Weights of a small GPT-style language model, trained from scratch on English Wikipedia: embeddings untied during training.
Each number is 500 + 50 x the weight over its row's rms, rounded and kept within 0 to 999. Layers, rows and columns count from 0. Numbers have three digits each. The size before them is the row's rms in percent of the matrix's.

# v: layer 3 attention value, 96x64, rms 0.25, rows 32-95, columns 32-63
# o: layer 3 attention output (transposed), 96x64, rms 0.174, rows 32-95, columns 32-63
# q: layer 3 attention query, 96x64, rms 0.215, rows 64-95, columns 32-63
# k: layer 3 attention key, 96x64, rms 0.21, rows 64-95, columns 32-63
# up: layer 3 MLP up, 256x64, rms 0.284, rows 0-83, columns 32-63
# down: layer 3 MLP down (transposed), 256x64, rms 0.127, rows 0-83, columns 32-63
v32 116:528477437439506545497416536480583523531431404534409571512603469547542546491500442493500576503498
o32 104:473517507549492498459486490563442542461489520445513496565587492501467477471512536417436431567466
v33 092:492472529538503538529397442579411509509468490551518452546484511404621499511482539476523519506521
o33 096:510562541465455539482608586415557449485521528433437528416457552577447506510438503474514483530548
v34 098:502395554527442519504438490500384451569482462399543520539489502435480459481472477432526503639430
o34 096:492579493510547474484474546513626568428521491600466466487541532529487547504517477539399501398607
v35 115:481539565466505439495430430537496460496505560505592398415449484421448521491528456557533521484528
o35 109:514400496555521470564541544453449525500554512467477545458397537564553506524454561600442387520487
v36 092:504626478479516500450537405510476465456610458493547485500432499538487511554480515490505501589541
o36 094:503457576469525524561569523464606507511463567463433504505541535473482508455487508498556535411499
v37 100:540495502524518565448565486546506522528497425453425545519457478424428444475586467443466490479472
o37 094:472509482535533476446455519493555564555482488549539500498646528623535472574445521519607538471457
v38 113:479557495479457500577547437536529432474556483547500413494477405510569453433533474541452577491537
o38 101:507411526520454413452496538430497543532445506434551561467412625459384543507493487513559393515454
v39 104:488471485497496503441432467436467535531463457478367501533498503549508488529499468464625481543493
o39 095:532522509519581507532501659527479506457534513491498534529523483478507476527478510490465510446535
v40 098:500486441540476526526446473484424445516533470552583427592601514476480483506520473605469453477443
o40 100:548541485460475511465439541538525557507434539469422514359432562477586461493460504397485504490524
v41 110:434474610498469447544518485381559564411497558550454487412426505535464526526478498557542525600498
o41 106:556481489530558542470467516549430435444588484414545487586373542476533553467474521470502429446561
v42 106:503491413397505521504429573583482542493340453505454510474527474470403532501512472529539529514430
o42 108:466532597500499421479443454503488494570575491495553497542583607558583453445470446434457473446513
v43 106:493536525484513607484600471545512489473595519529552388528413493558421484514488511485513514423463
o43 107:455481569514550398522472525517505413562467577455500565427490495479534558508513571543509493589528
v44 115:583526547397483555512541504513444516527464509541482413394501411490550465469452556543480505501494
o44 102:480509534582451435526445444529500454446488534505498570523483666484464580552599404428528512485526
v45 094:530518559452434500434466499463455389472494506482562492556505568486551517575510581569574466500473
o45 087:532466455518591485578489473458533615437517470507415532417462507473489478475425438489455456394555
v46 097:526548421463532581501514551478499454518532482461541570480523443500528479524443611431505485535498
o46 095:544529535555476492518538496531575566490464479550480425571566451502483563502474494530508473518531
v47 102:396511609403632433431502554523479496435458475541535459485509459397552526490545485507492474519504
o47 093:620485410593434520606461398502530500564557534460469498502477540634452491537427525495489490445477
v48 088:520531466517461451478526549512461529479514527480374471485440483497479457592516494517407459507446
o48 087:456523550550607514584506489504504455506513440492632502523537447493540510443501569587566502521593
v49 093:542468503488563485519483465510513472491477494460505399593502434525529573474623459479465428531497
o49 086:418554501531456549471527475551488489563485552576477588424507524524470433515380544541513461451468
v50 102:492447552501478400632498454523477517424465620447565428528501601549385526499490509431523457529486
o50 099:456488458526499540404514576461542437534560468509474511416410415450586517472496494610503482417540
v51 106:479517510533428491560474502480487470483474504517549495510558591332496580518568566463551421537539
o51 106:540510558452563561432581442527510523499536509456447518525422487587494492432435464568425583449506
v52 100:509580526532391493573517605499514567527518498443445506446590531508457461453484447534441528523506
o52 096:476422488468590543384485420528526462488496514559510512555443424503503576518549515453553544469447
v53 097:452450438459441558434428588480527478515486519481392552514501485536651491485433524536468506555566
o53 095:509520442584500503526517482456428555431470399483560499558439470462395453583558519478484484499513
v54 103:472476479515408437492585485552398534504486496484561424453379476591536577461455412545550415533572
o54 108:492471577485597593524443558448501474473550511521491550550529534413389453546521631471429502493526
v55 100:462481560473439462505476461526554546428601548503578433441428469535467527492474381611481516529482
o55 104:515469416466593482491489556478489491530496557496453498451480576465520526540481608408540513410482
v56 101:500490434539415574532629483459463461472446527532460513446525489566542465546517567549561417493512
o56 099:521595531499544567390453497501561547485491421474572554594529456522457476469492491408466497554480
v57 105:436487541531583516488467476461475451609607540476537477423557535462495470523397427484569487524532
o57 099:500483485473425462540500529558457531349443514520483526497401484577473501467603591519420535498496
v58 092:473427562494362576388565496538446528458522487569487546529585515467465397494417476570503528503462
o58 081:566532501524583452480339492389531559498466488427526502452471525503514577482563506447503568505546
v59 103:528541521516532339487529550435512477505566544491533532544449448497480487472500379539468468555492
o59 088:525440473531508599503469463500512536442432417514518447495511557524468493507411559483579494492526
v60 097:500486549461496461594478479448438442469495487492488452502438563519467515523445497534457419486521
o60 092:522564542549503485474522528603543533533504527449568479479460467479571539519491547502522472531540
v61 088:417451527461497520480468440493522554555515567508530524447614495441478466504443506480581463492492
o61 086:559511464496525551493512568502379512431522546446494444465437503502536554510563524577414564493513
v62 100:484483409535456534483607478475446529574523495520484464505540449402532486455608552471492396434403
o62 094:556506475516539462472498507551605450511484514502507507470549511594477463547442489538461625554556
v63 095:574479523447458468521488477537542448598462587495519556476500510423471439472383531472471502508420
o63 092:467523509481524495447480493453504555454468441495534436473512563564529532512594356550529540507553
q64 082:515530496471492464456444512508535460411478514476416505535484533510466542547466426516574496532511
k64 122:474493505516520492419535467452560390478591438528567518458437426526515426512499472399489523559450
q65 079:435579476430539441484468499607517519525534450471546568532444542432533521404491542474459550496476
k65 068:554501474576446597534503595485465482506477562528400464492555471527489494563534492498551483442509
q66 083:420472513583510549416531586422535520556540490434462543521468418468534444442511503437543541496590
k66 065:531384508506529487489542512563442487474482419524598524536499509474443541467580479482413450495485
q67 075:461551504515479537531422422504504496500502521499425561392543515575468499541499413470581527565482
k67 071:474523437539405453414505494425527432503557510496521448504419510558542486567414515511466516546509
q68 075:440554487579544523496496430507529463399496422476423506437472577493537440470540381494571468471495
k68 072:447547384523358417504501524443426539473428564521469527478472560500545501500418472471478575612511
q69 066:509529603460550514476576461555464505617493578504559509576555397576532487516485520487414481462409
k69 067:522403504495564616441465464437494437485490442586614501520545540565448527498524449537509498485543
q70 110:502491563538527408505529460448488529430423494582543481536510417441469462511505465518490521408511
k70 087:609510544480512539415459466467553416564527442534506489456473444570555496542504489508466573461559
q71 104:500534443510551603522475431485447447533552520567517502536558509607587479453494504488551556460501
k71 111:509507491551463539454511493516483523589576543567574484511531521565576488573483481552509544451460
q72 070:456494495547504497543486522463480497575459435560554527513523536460526517478540513448381494512541
k72 082:512478553520481537449462523484443450423442555491469518506458493534551497517479460630525485512523
q73 082:522422537492511469482507584449454552507498503507544603538466521469519491482475434466434529505548
k73 086:480495485562542572581451485566531550541439507574566473510588511453530511472579535468476448507448
q74 104:456478530590511554486599482415538453412527460537419544518475548438597484544568528496510500512484
k74 079:475482492463519448418391574487468457508533520484491480504450468511401389481413479579546572535505
q75 076:589497541441487470610636514514473490478521575426607507484457472513522498530510568515497480513466
k75 073:512505606589491565640470541574445432568475547478496456475502464473490480447601500462512461511539
q76 073:647549514421552545521585537531454461525520584432541464488429559568526542544536527501550471453543
k76 062:525521536550483566602482473556508488450414444554476489498526462416478453427539498472444484540488
q77 092:529423541567490412549541450487519462524583507537479479557484386457495442534528515538492542540509
k77 076:526514634516564509426569482505478477533531498439451411510559499571461420498463491516579531468462
q78 084:446468538510450396634503419492483503451509533581512455566471523488421449440508460522522454517458
k78 095:515513508537487425556539429535494597526381548494465505482554455470458563512447486548522500402499
q79 107:457497523484535562524448466490424516431432537461449541464502425484529535483555504522508485577493
k79 103:429480538544541615572515480515410448473531475468494487513468436496576537444560591512522515515539
q80 108:493461460590515401612420526502520529486488484471465409518514538427530583448545584507602460489541
k80 125:498485504599550451639450502523536540480497491467482432480518546500546597452523570493572452459569
q81 125:516515575572455429495552471538426422474506411492547489566528551459389478524515497470490400527538
k81 119:509533571542430477496495461510432455493484422471488470595597550439409497559501501432523440528502
q82 108:431492482571569518488504434533448482448504539558450534539540482505428535454452573533448527487445
k82 114:410479521573579487483503440484475471481494493556451513574548511483449543450436541484421487499441
q83 117:512449547489578538556548534528423483561558551530466432393534420530579438501400521519432487544538
k83 125:495507488479545582522568520498447466590582540478367402446532410576557420512396514502508558515504
q84 116:545494452547536533533430437378521504484559451544502528559587499449502459457526446462542463467528
k84 109:555464421478457510484348436378397494499586424513497494507585509490504450513505485485486470498524
q85 124:441546489561452386475467508601453468608541558493546472512522455400522459492513505500543392533444
k85 129:461521535617546461539521470604502480595549569441529471512514443426506500499508472519569401510491
q86 100:509392483541519470539439441505499413404577480530544439524449561479500513548579489600462543515516
k86 105:514433478562490458575466457548499428416560529516526427468467529525520526559551533551507556567562
q87 133:474506517543441418545526491502514561542512600464440548446610547498452537487517511457568530500490
k87 116:488480533503377352558496526510509497563490597498473560405541548540462522460501537486521532566511
q88 116:481493506460450530517512563518495567462429570582564505464592542530425448627467539553475496507502
k88 117:465513484517447579592539571515570526471480587585552486488580486540410466570468545530512473497537
q89 110:472463561422501493500518484435575515525517503525411461450515431439451479383432480516440460494414
k89 118:516490572446524462537560485459601552515498544504396487424509419409453488439439471553457464472435
q90 101:446481532510469514577556473464434526515526472474536487501453430460521423442429567606436483459510
k90 108:440521533538466530552482518547436544513512567479515462490499437477525405400440558562489476443495
q91 124:647484472536504517532489466503417603503497493425512572464499509620408477491437541476466476492391
k91 125:633456460571477499551518470479426592521465523390504544507475512595440473498438555496516466488437
q92 111:533483505559594553665468503402526514507481450523475517476554486457508516536571507482466508509513
k92 124:465502463544581497627464548395531454545464494522464502521530533439462528503555475455467525518538
q93 108:563596411480439525529491477516495612467538500497390438473553513640490533544447499518489489463459
k93 117:569554450457442479503502456506464621463499456575439431472547484652506482480536477524466483467425
q94 116:535541503457532532431528493439475398462463506499441530547473461468415467512577601374529512508481
k94 116:467522457443559592405486460498459487456509591500452514550483447441376467560547581425492545492466
q95 115:554546492471449493500445517559536497495582495488452603510580506476500430541501513434345555533514
k95 119:554538532460459509486450502536574520491615486493442597544575499476512429528485545469364520478532
v64 108:443424467479631493489538473512563542482548561547574504538561501457408524485535482486519475493414
o64 107:590547537577440479482501497489545496489516527473475491428389521530567440442560424424455476551541
v65 103:525538561455448492570532501501434413500479543474505457432496524535458507548489523466510520519516
o65 091:453508566576624539551508498496483505575459458450470489470511465458501483446474522594465539438529
v66 098:588524524493480537595509531535546588564500501412557504519462463574539507456553455423541430528494
o66 097:470495451561531528474549464463516369382447546567444497559497415424408490510520490514470541469545
v67 110:476535525486527448428545581562626506500481583576506457535475577557542560468566551577511494487505
o67 112:605500470528526538529436437478507531543482411455480536495550424474427443518443452432551503499443
v68 100:463436516464528508479481478432530468446485484551407463536451374567508465359541464543530494545457
o68 092:546560495584454443513497545484568535513476459494591519518494597526457491596487554349509509514557
v69 099:487494513541543411432493484432550522605485488530481438496439413505585507421443428582507392506474
o69 100:516487500424451564529509517572462505468476514495470587549585521504432488568619572428492630514472
v70 103:496438603557534552488438462494529497543444471575488449576425464529493540439542435509548491484459
o70 106:524459432553480452468509543415612518409619465492569595502498492539486401528538508407469499518502
v71 099:528483516534485499448480432535449518561491597587585576492410427615509560454454504504560478599418
o71 096:531545531397483496577495535470565487506525433408453430527672498408483449506542470527415539468540
v72 115:475511488559467517541520525544519465460523452542479566491480513491444434501500555492356501538502
o72 111:513430527519616504555507498460494481569553549486481455462396565480503595478450492488632476474530
v73 094:516518484451488452465508501482538491476509510511512502484462531401501493509437474577531618511605
o73 095:488589521537555489592525431542503542562473523502469536495558478593459528494548523473527455517432
v74 099:453610470390480474508557485456517501435491539478504502500433505491551499558494424543445488440546
o74 097:533478503549506502476453490511413571579428491509558480506556483511424509510533554492572505572472
v75 100:454576576447432586423492504467370423561534459487603534536507560466491460490489477499530460436558
o75 110:513478521544487455545455492506495481461495533429458449484501422527520574593476514627443584563484
v76 100:503476470458393458444537405538502562451454471498504474482386464508407556525452442503468490475441
o76 102:398484477535597472531432562460474461596539549489517567486575497450521435481536564485479513597551
v77 106:497433442518603508461445550465513482483515441419462583473458492429515465419529579476638520511492
o77 112:525585505434389459491554514571538539520511555578534472470562542610506547564417408465447455489515
v78 107:461497482489503467492551552488492512550595590546452526440581415532478411491537523415398417565528
o78 110:531439444488492499485377446446509549467449471442568517479412610524519616418515476467498537398481
v79 102:464465427502465440518476427524551538576577450536494559526536418452479465404526450456495500503459
o79 113:524479525567478512530553546492508492432479604553445520472438615516501547467507547461472468485563
v80 106:490528564467454417571515574405552424500525538437392451482495536524517483482468471575522413483465
o80 122:500501469477535549361395465598457578508455468510619473547514463480493529577512553522474573509473
v81 096:498474500484614636511493496474503398562575514564511441461511461518560522429517539513527524502521
o81 110:607512492554428447535566533500423552426405513383496523523491535503411456523505475513501433429515
v82 102:534447544487475575536525450566504497570493536454477414480547479447549507549510454580579529565457
o82 104:498537477489504516488540482436531556467516467565567567498446451487404546499512547491456480434471
v83 088:519513437502462453538470451477523511468487578553452586519512413530413428541505518512525470475440
o83 092:455496499537495532405581554535595489498522504488560462549550546483603516447545453427539521521525
v84 091:538507588600456493533473579540465588534495535506451522523482541505455440424441499529534521451468
o84 102:494504482454563532476519451465510401477491447487502470470502431532530551546573433500557476531536
v85 109:507483501515527522580442477501482570535469499585468431489566458449507487484586426517429480472519
o85 114:533527510486520493455522561559459450506499543398561574499472560465524588518426591465495466488459
v86 097:568549461542454485545465451518562576518502427465543464475424538443552599542571509557492540524532
o86 108:471521507417514553420526525481424418508446564534420451480624506514482484532397506514513514498472
v87 095:414442513360503473494577507502498468414407445523491481513460499506512596452607402621480533582512
o87 097:553522503621484530517455503496481487550639546502526503545542491510496376512434602448426479414478
v88 106:437498530491525447599424503491499558518421505412512498492500583485506604443501493475508481482415
o88 111:518530430434499546395500546552454543518603527577503501429478449501535433528516519496360527483570
v89 090:453467548537525548518359529533489442497527529438442600527577588531562486442530499413496563529491
o89 097:518489471496460457465575561520525529517535469499556457458416453458444526468461570644489424415513
v90 108:535432447483503523563447500511505430528514422532470457476450449596501482545417453416489566510528
o90 107:487566564470515394493499498481492499516456561526448587480542558382495563456533528526489488486463
v91 099:599532514497461479441520497619441566481472490425516491437463546568498461641482483536561478519449
o91 101:463502479452529530544522490405492443548492427566522487568570377414574510450545504512503520483506
v92 110:457523434585493434595522484579431440520478518548557476477587547460528498444545511406456590500604
o92 105:526506481400498546510466561450447542509439513412477563421407510458484494511419497602485394457410
v93 105:511480571367501558483493472483434516464439455473473524513513506432503490606484512501548624427519
o93 109:503589539591474406529525530587504395617501512501537496498569470537551545461459492604552456522506
v94 088:499523470581504409469469528502476443493495515574611423471503493513471503494432529492548623501532
o94 084:492495501440485546506515465519476488469520417457343599560555540504532410536474501543453465579433
v95 109:487596477477463453508588405552500522544447473491543526486576495419539546506494479475532576473513
o95 117:511448541481573538582576538504420457529548535467441451410459618506444409504457530577497451476478
up0 112:472541410461351506540502593474502498555461518534577490486533481508490436461515486565568438597455
down0 116:488497603558506453524521482564515443482544538491433543579585446523505578584554564520438522538572
up1 116:465373466538470405437527577473413456486549452452603510561449500563439501501556441563448563478528
down1 103:514543588482583575545489379476542540469417476500360489472533450395523487477419480424520445446452
up2 117:545455504601535488408540459364499440494466512529510481616465530460471481432543377485533469496485
down2 101:521456566508478476614516568572481583518509527457477480411552535477470564514539609534443541515492
up3 087:485477534579458465490573470398574459503426462536554554534585484510482398484538485460550529503488
down3 109:488543545437529534538417555578426559482581538476439491464451500518494611526472519498451452460466
up4 088:546542449534449519500469416488496556493478494598514590563643397452467526507475457465483473451474
down4 094:555421464518600463475545556500534499485532534433527445494433608559469475492447521512533511514488
up5 099:528411526599575347517512540520456581496521604420552489503593509464484421429462475570503484524477
down5 104:590478485475543502557512523548507546481433507525586567490544555442454486561395582497533432558439
up6 106:431561481568359516564494417548567495471535595499475549541551443549520556532509519571502538506484
down6 106:567515504434580509481544530474442465467494393499564454444477585401561461483491558457464545479589
up7 114:481586497448508535490482521475525442470525539481510400466452499533535552500594454444522517465552
down7 116:513443540510514524492480530485469536519528471462568579605574444535479508550451592430507495602567
up8 099:499500491506484493441532472519495543479459517526539505502495495496493486601447480501545484521426
down8 090:526536490522499486471509484555586383483437474533467450520569456569492627486547499528510562541507
up9 097:519557566441426559454452493549494480531443585471479445512551470593484447507576507478533502455494
down9 103:533475362565537457557593437508514605517469441468487440437480523480493558510461405507449528496490
up10 096:522413484487524525575487506493427409516520420517478476483389473563462399460493546607414533523491
down10 098:528540464510586475453558541552512524475565528408512494491604487479529528509514504443620469507536
up11 116:517528501407526503521496525485458638491491598521601530505609517474473510510482468397523508537498
down11 106:488457467570519534455512483481559440431482422491456550497398467519482489463465571594539460478477
up12 097:515495548463481466539530541525451438544430436543466508516512522460528409461484520463586426462497
down12 105:497485477508485558393472489528468550560568548409578459523490399531512532485566471529538524575542
up13 101:568574507464548477515432547467591502583492497438471500543505477505550505502462422443635523558478
down13 100:490476442493453564520607511548410443506462477479542471426491402540520464526504508548390481494472
up14 107:453494498444509574421520498447443513448414522530492484496463594391523484498512475502485521511498
down14 102:629523554504516431517600559527537490497505505541492486505473486554549485570487472531406519498509
up15 104:502488489531503502467469481415469608396517511536456568544390458443481460480500389548559459472547
down15 102:516498506462428551460534486600531448526503460541482438538481479612543479514508478487476500455463
up16 088:476562452480520487478450535536517372510430391517502464465505540422573470539538449532431578524488
down16 096:485486530527425556495520561466572443501471557551551464459545446606445508509430562452545470602473
up17 117:486522407505381511461547503464423461442473514510469521560544478523515551576458504593442511444500
down17 117:517519589472603532472466490483540526546553510497544498403463545508462436446497500418557501554510
up18 100:476455497501516468544457594535568424511475515503533533574498503533480485362529493575537536526521
down18 101:513590570488576552427507398532429576534475488470479443471522522423523549582526422488451538510462
up19 099:554547501516393441488572537513447418550477501524513492486462535521611460453461558466489555498574
down19 093:514510511624525488415529482501497542461546519458550517482490537552512500498460499469537452491421
up20 108:465573524406485478478549471534457472503518502404518495477515560472507460486493432598543531431535
down20 113:497466460528477487471428587514545549468481596547522548545487449464489614480493538438466420526488
up21 082:501480503509513497469446623419515617520463455502431491501464566440601540540464467507566515446530
down21 092:430442515579522529550600474483541470574438485501524463435524490552533475544489513551505519462465
up22 083:466492527490547546475531427485455482486443418441497460476421576431520420508457445543530592420536
down22 103:479478464378450448592437523518531560552501606507566533451527478563467512500437471432466440504418
up23 097:591493483463490437521436507476480481451535482373507463595529592479514462556429541434481521449502
down23 090:423511508483516541530498410655610533498460509529488474502472373527527629475569496461495514515553
up24 116:472513482488494473499533493463526454562469465570460558477518456586438554489449468541462504583475
down24 110:469497605523497464507477571545487489417498505440586478492539527405487423526540569538564577573516
up25 097:556526496540526477551581468522618459566535536534483524523566520520450445499505518510547552460511
down25 103:482529522586518512419483524556438496489454449435489488510512476537508512543480537551469413520507
up26 097:532504449476443495483432583537402561491520484480498456470507472518567464453495571550396532512501
down26 085:470484553504515509597559508511486495476466575435426445495433507457516529437477581509485512501502
up27 102:527563446452486517466425471514495465532566582493534424452496474557464558582382571498471511503520
down27 088:509511524538541529521573589497520531484457443545417570532635479444483495447504595471567474513495
up28 105:419504577511505423516462558540552472595530499445484556503506512459460444453531481526530495585488
down28 106:554499568519485514607489437443456508446515468520535532563591544493531547539382570542505494519508
up29 083:471405516551439414494516581517454521449459507508572428389429569378520499552534507548482512430518
down29 094:608467451449472499514591501446554528523505518600482519466479550577474532598471437407531471463596
up30 086:489470453479445503526456480541420529465492464404507489558563517502577504423483442535466544552396
down30 088:566551440632526523490534522461518473475517499494520495523465411518479563561473501507654470532521
up31 110:414458542438512502543448493618445503601536507480508579451413481419494483518467539501380484503580
down31 100:549477490495534460513560543426523525434553517499478459541536436580451496452488436528644473503404
up32 110:558415530521569485551385522562461480555559575455519427533490563452565513551458529608464474530501
down32 094:505492427520545487521624528437474474545508461543429582498452433574488520460477532506498498428412
up33 098:548530462445373553407498508543602501582490587518503463460592468527534475542411471503580506518494
down33 097:420495607506557539525538454491509448504521380548520450522473479427471429456553501551495473506496
up34 108:551529451498539562533476448551517541487440532530503506470585565500463522542465401629479533490443
down34 094:430501500490422573496467608428486525558515535500488558514544469518478509482580595399464423508482
up35 088:498523598517561571578481456522509466492546513500569464488497499523571506562567613417545386505472
down35 097:550432460538466491428531517420455511485439479590428558528521437413512494470443459527460573509557
up36 090:592504448540457468530504441470505512473521508462457462421425546503519556527369387468524529499556
down36 094:499531566459506507492554514526439504460557586533489419465540420577509532537523409587513426605507
up37 078:529494541567511530542583487441548546491512559506457555440485474576490473535490516538497495521462
down37 100:493565505451525478359442497516494467408500479523564422504462612455592525490446444419502581512456
up38 094:509442460537386426482512514545463474473478442426566429467416559418482450524442560459467523499534
down38 095:443568487464488535514601529498541495456576584547439506485560393514459525491450490413602430502515
up39 098:478487510452492526489415445457467479550548503518437408560459547528477570524557448457485548493507
down39 102:556483480501534494480582534521501522470506510399528535568572527464547522478407467497483521499525
up40 084:573594429458496513539490449452524477554474418486438515411479472507478483519469483545591612498496
down40 096:439519545481441517520486547522491490567406589474534504455615405505533403478469448545455448520501
up41 097:437459486449535563454460445474504449405480456474587533504558464396468545558502455459558568509551
down41 093:526525513528464387586472597495526544463571522514441463537520522585551388464429544512442453560525
up42 096:482504440497496472483545440392483503522495493469436468485384467527475502564514519571498426456503
down42 088:559569383466489530500534492471579461511574555545513578471567472522540452520433500426450568581549
up43 112:480461512581519556413539550521394488464433412473506468477506512371496388506479429567453605490461
down43 092:580463427406461424591524509506495474595597565470502477440486520493524588506550521463504544486536
up44 098:468465428466435500446512489569476447429463496435452443455485580457421473503497504548420498468460
down44 092:501477408557582549560546517454618525584577439515500519575530427540477638499498500540438470526501
up45 096:444508518572526587515518500476413415452581514510490483442482492453474503549452481474371423498457
down45 098:510512559534539598459440575463492557559576455460533565580455469498465502485433491426431524494409
up46 093:519522510522543474516576451443554510481524446544508575628554522397533527434536444513523477441506
down46 094:542516497477490419535489593583542495384499540477520481485483554551443507544573559471380546489527
up47 104:536510547442545458534433402433487445472486412496518415575429495539501525593496443507465460462533
down47 102:463538466529476501479558560519527497449501580536514585465548421438521484447423522478587545491519
up48 113:481535539490503481515531550455532509460546478523573515528458519448528496430427448439446635503483
down48 102:563403537548585578526543494495513427535550512500509529515592467525451489604507593461499481541581
up49 110:385456515394454470524509496549430539500582529478473491511510517512515467468577458520547495498570
down49 110:549556646548502558523481430465558465506519476483490477563566420479493471550454559628503518555504
up50 092:449532476474502471416483511479437567467548609510532449558543485563505560520347508481505446506524
down50 107:466504530542547564557512483436465458504385391561456501520518446429475390449561517481503535476397
up51 088:452385510464479464440460674448484453594455545524559489431499482419544526481470565517422461502489
down51 082:612533556533521499554577572479591420503503551570536483416519476441512554541507573486443465574510
up52 096:431510541487519562543468425511480556502541426510439397498452526528532574502553492599495401476579
down52 098:498567450511457398507502484386580505451499459510542516482519420498500487503458535543512599516499
up53 079:455574535454492501435374523539625537545347567514503515477536487425522492555438544535532519437464
down53 086:447539567528416514513574475477611436472401465495488486572453470493585486500557579520513553496535
up54 085:447407494552421570579450548539465574583495545494531507445523414488514415469435488514466558520494
down54 096:506455545446502529549451473471471471545459438418576439522490492460515470531449406545474510469575
up55 092:495529502496486595428484563433474511469542440547529519428380491563520498497440490372429472473582
down55 099:485541556572520594433472553488524553533564478494563581472446432506485557506470513471487469462481
up56 084:491525542482559512462488528432576395556403440447478545422485566472490491472404471567547500564474
down56 095:529542496584438471530548471495468426481534553423408535487484482590544423443437513475450497474511
up57 097:586567482518399471516490509493484536522536598517465579512429438599520472470533499377605521482430
down57 093:486497478477500472453466422488410399437387509514460504526493378455550573514536529559471470511511
up58 106:620539624453578506542456546451542496446415454526548494535525577506562473488510470465572434558501
down58 103:373460365536403533435543507485447516521507510460438471512495521488534448502425529512497593447425
up59 093:522505495439489432547485517559599393489558455514472499509483547472486578479520540457457542476551
down59 094:489491490611469497485521507453417560525436457441555467525521413460569498392526506516581501544500
up60 093:535437583418543523508485532601441535488537511449570518483582538608479457466491496577560437494556
down60 104:477554465538451510471465468382552516509450485532427489477462505424480538533524558452429546492458
up61 092:560563562528500522474469555526506532537461458439518455399489528516529433479497581478537433508547
down61 097:542514430513389459524560461406516506450486405538541503461480509469484505470564473434423417425522
up62 117:439507517548480514423455437530464440447598484460454543504474391508452547527545493604477512467464
down62 105:543549468489494546572582482439563502591421452510564468554543497433513472448504550472561505533503
up63 092:416418541466469403519538466519518581477511588502619430520510483440464494466565479470506552497475
down63 103:554480459581517500511419500445452472466481366444466538528542548503429466619404520467480479532485
up64 088:490486428522492448579608493527516494484581534532524483426541550513567506468517538465469495575488
down64 092:413486527379524451466480551445539553585600504452476518540498432393550496557475520486567545448586
up65 077:505492558551510461515451535553553480570507572513529480487450535432490541496556548569568493441501
down65 086:411541448501477494483456515511507472475518443448500520523515570442501507589492537413532559461523
up66 094:506630474412540534454484398541570434521523500493415509525568548564498492520468487500528545459520
down66 097:514351425528486449522483573556452590450494512559573459498435497469502527459520464534502382549439
up67 081:377509521512430534384513489507527466474546554418504455473404536521545468528531446549482567573498
down67 089:478536413501509535528517534481559379503482476558457582518553431501526574506471581458497555538625
up68 114:522502463455412561522523432486573481575583518518567508428504395644457473460510501456556584496412
down68 107:539554475495501494462443476498524543510485394513499439550474405576557537540578419477473478478522
up69 108:474609459456433527476475406513521509527480538511439523490584395601408478607459458528548496518458
down69 122:543421565507537480571548588516491514451523478483507508501420536449548480442526547507412493487522
up70 121:396525507505486436498484486470506444579546491531506512467479443445408501458535523530471492551504
down70 111:550445517438522545480532511519549541394504495497542534606486460501571478476466537470546479481489
up71 120:462480519468537444581448538579448513538453501458467571518511537433540486508476527457513470570486
down71 111:583466533518512481437553480480541498471593530505553428515558454621431512515583498593503590504484
up72 099:453452436453450522538487495457418353417400433492491407564506544479549510449461554484532469521579
down72 102:500497521538642445455510489464554585544560521557519497491561498560491493552538417472571506491475
up73 084:530558562471537515413467450543516543553549473467553431473509441422417529431464502471461524514467
down73 084:543525558500539544499591437536565536576472502493471493518487389577542428414500545511576486490485
up74 104:494448514580393483506585472504535458557531469386451504488424490457474492502487486483489456441561
down74 100:536494438431462495525490522505498497537464544484508502503506425603468517542416402501500568500521
up75 118:530526487452582485470546485538413491460500449505506505429534563369480540562454562551502492519571
down75 107:484446427482478465528424466474564497493519467433533530597445428599475429487591472431500578509445
up76 104:500441570475509560505433481525540534476569511475393523506528384481465468579490521513501512544480
down76 103:542548453466457493514540540425492493485474485542504425470503570576506503465523541600512452466564
up77 111:521543580492434538430463436553462554488612541444445463486454454595475536478511423551558500441501
down77 096:596470411470536516502554481423495495498437437494547510391466417462488449504424534519499555549462
up78 115:564439483439534519525519473513449522421650417419457525535507541532562407441498521501482490595540
down78 110:405589605515570539483508492498508472535439537567563497510491456514504584578545538534504491417489
up79 077:537554528435508487421459488502561479500470504542537472444445556552508547503465561571585372521488
down79 088:426567452521447510432502522534578509511482438555546497610618484539515428560456565488584578543484
up80 107:523590456447412507460475422599498442496460538502466519496601520464525522514389593490479549479489
down80 094:462529546517562534483514537497523560579553510474564461530502456484469525534561482477585386592501
up81 101:540457480595470418531487445512525479429503513531404516526458444555493470590579495503464479464505
down81 099:429544521378525493522558506489439435545494482441516461533555480515555532478436502497580501513482
up82 111:499504560392510490505489449480472477439513538490612466530541550452439483469509497574442494557438
down82 111:544518464628490487497523486540595493554477468522392527513466442498575502496548482406578513482522
up83 107:509476514390557495447534474427414538435456490529541594445525460453548520613468484590482483541457
down83 100:520575535518495529492496449566584416516463552444500408497473517565529494483464547460512559478584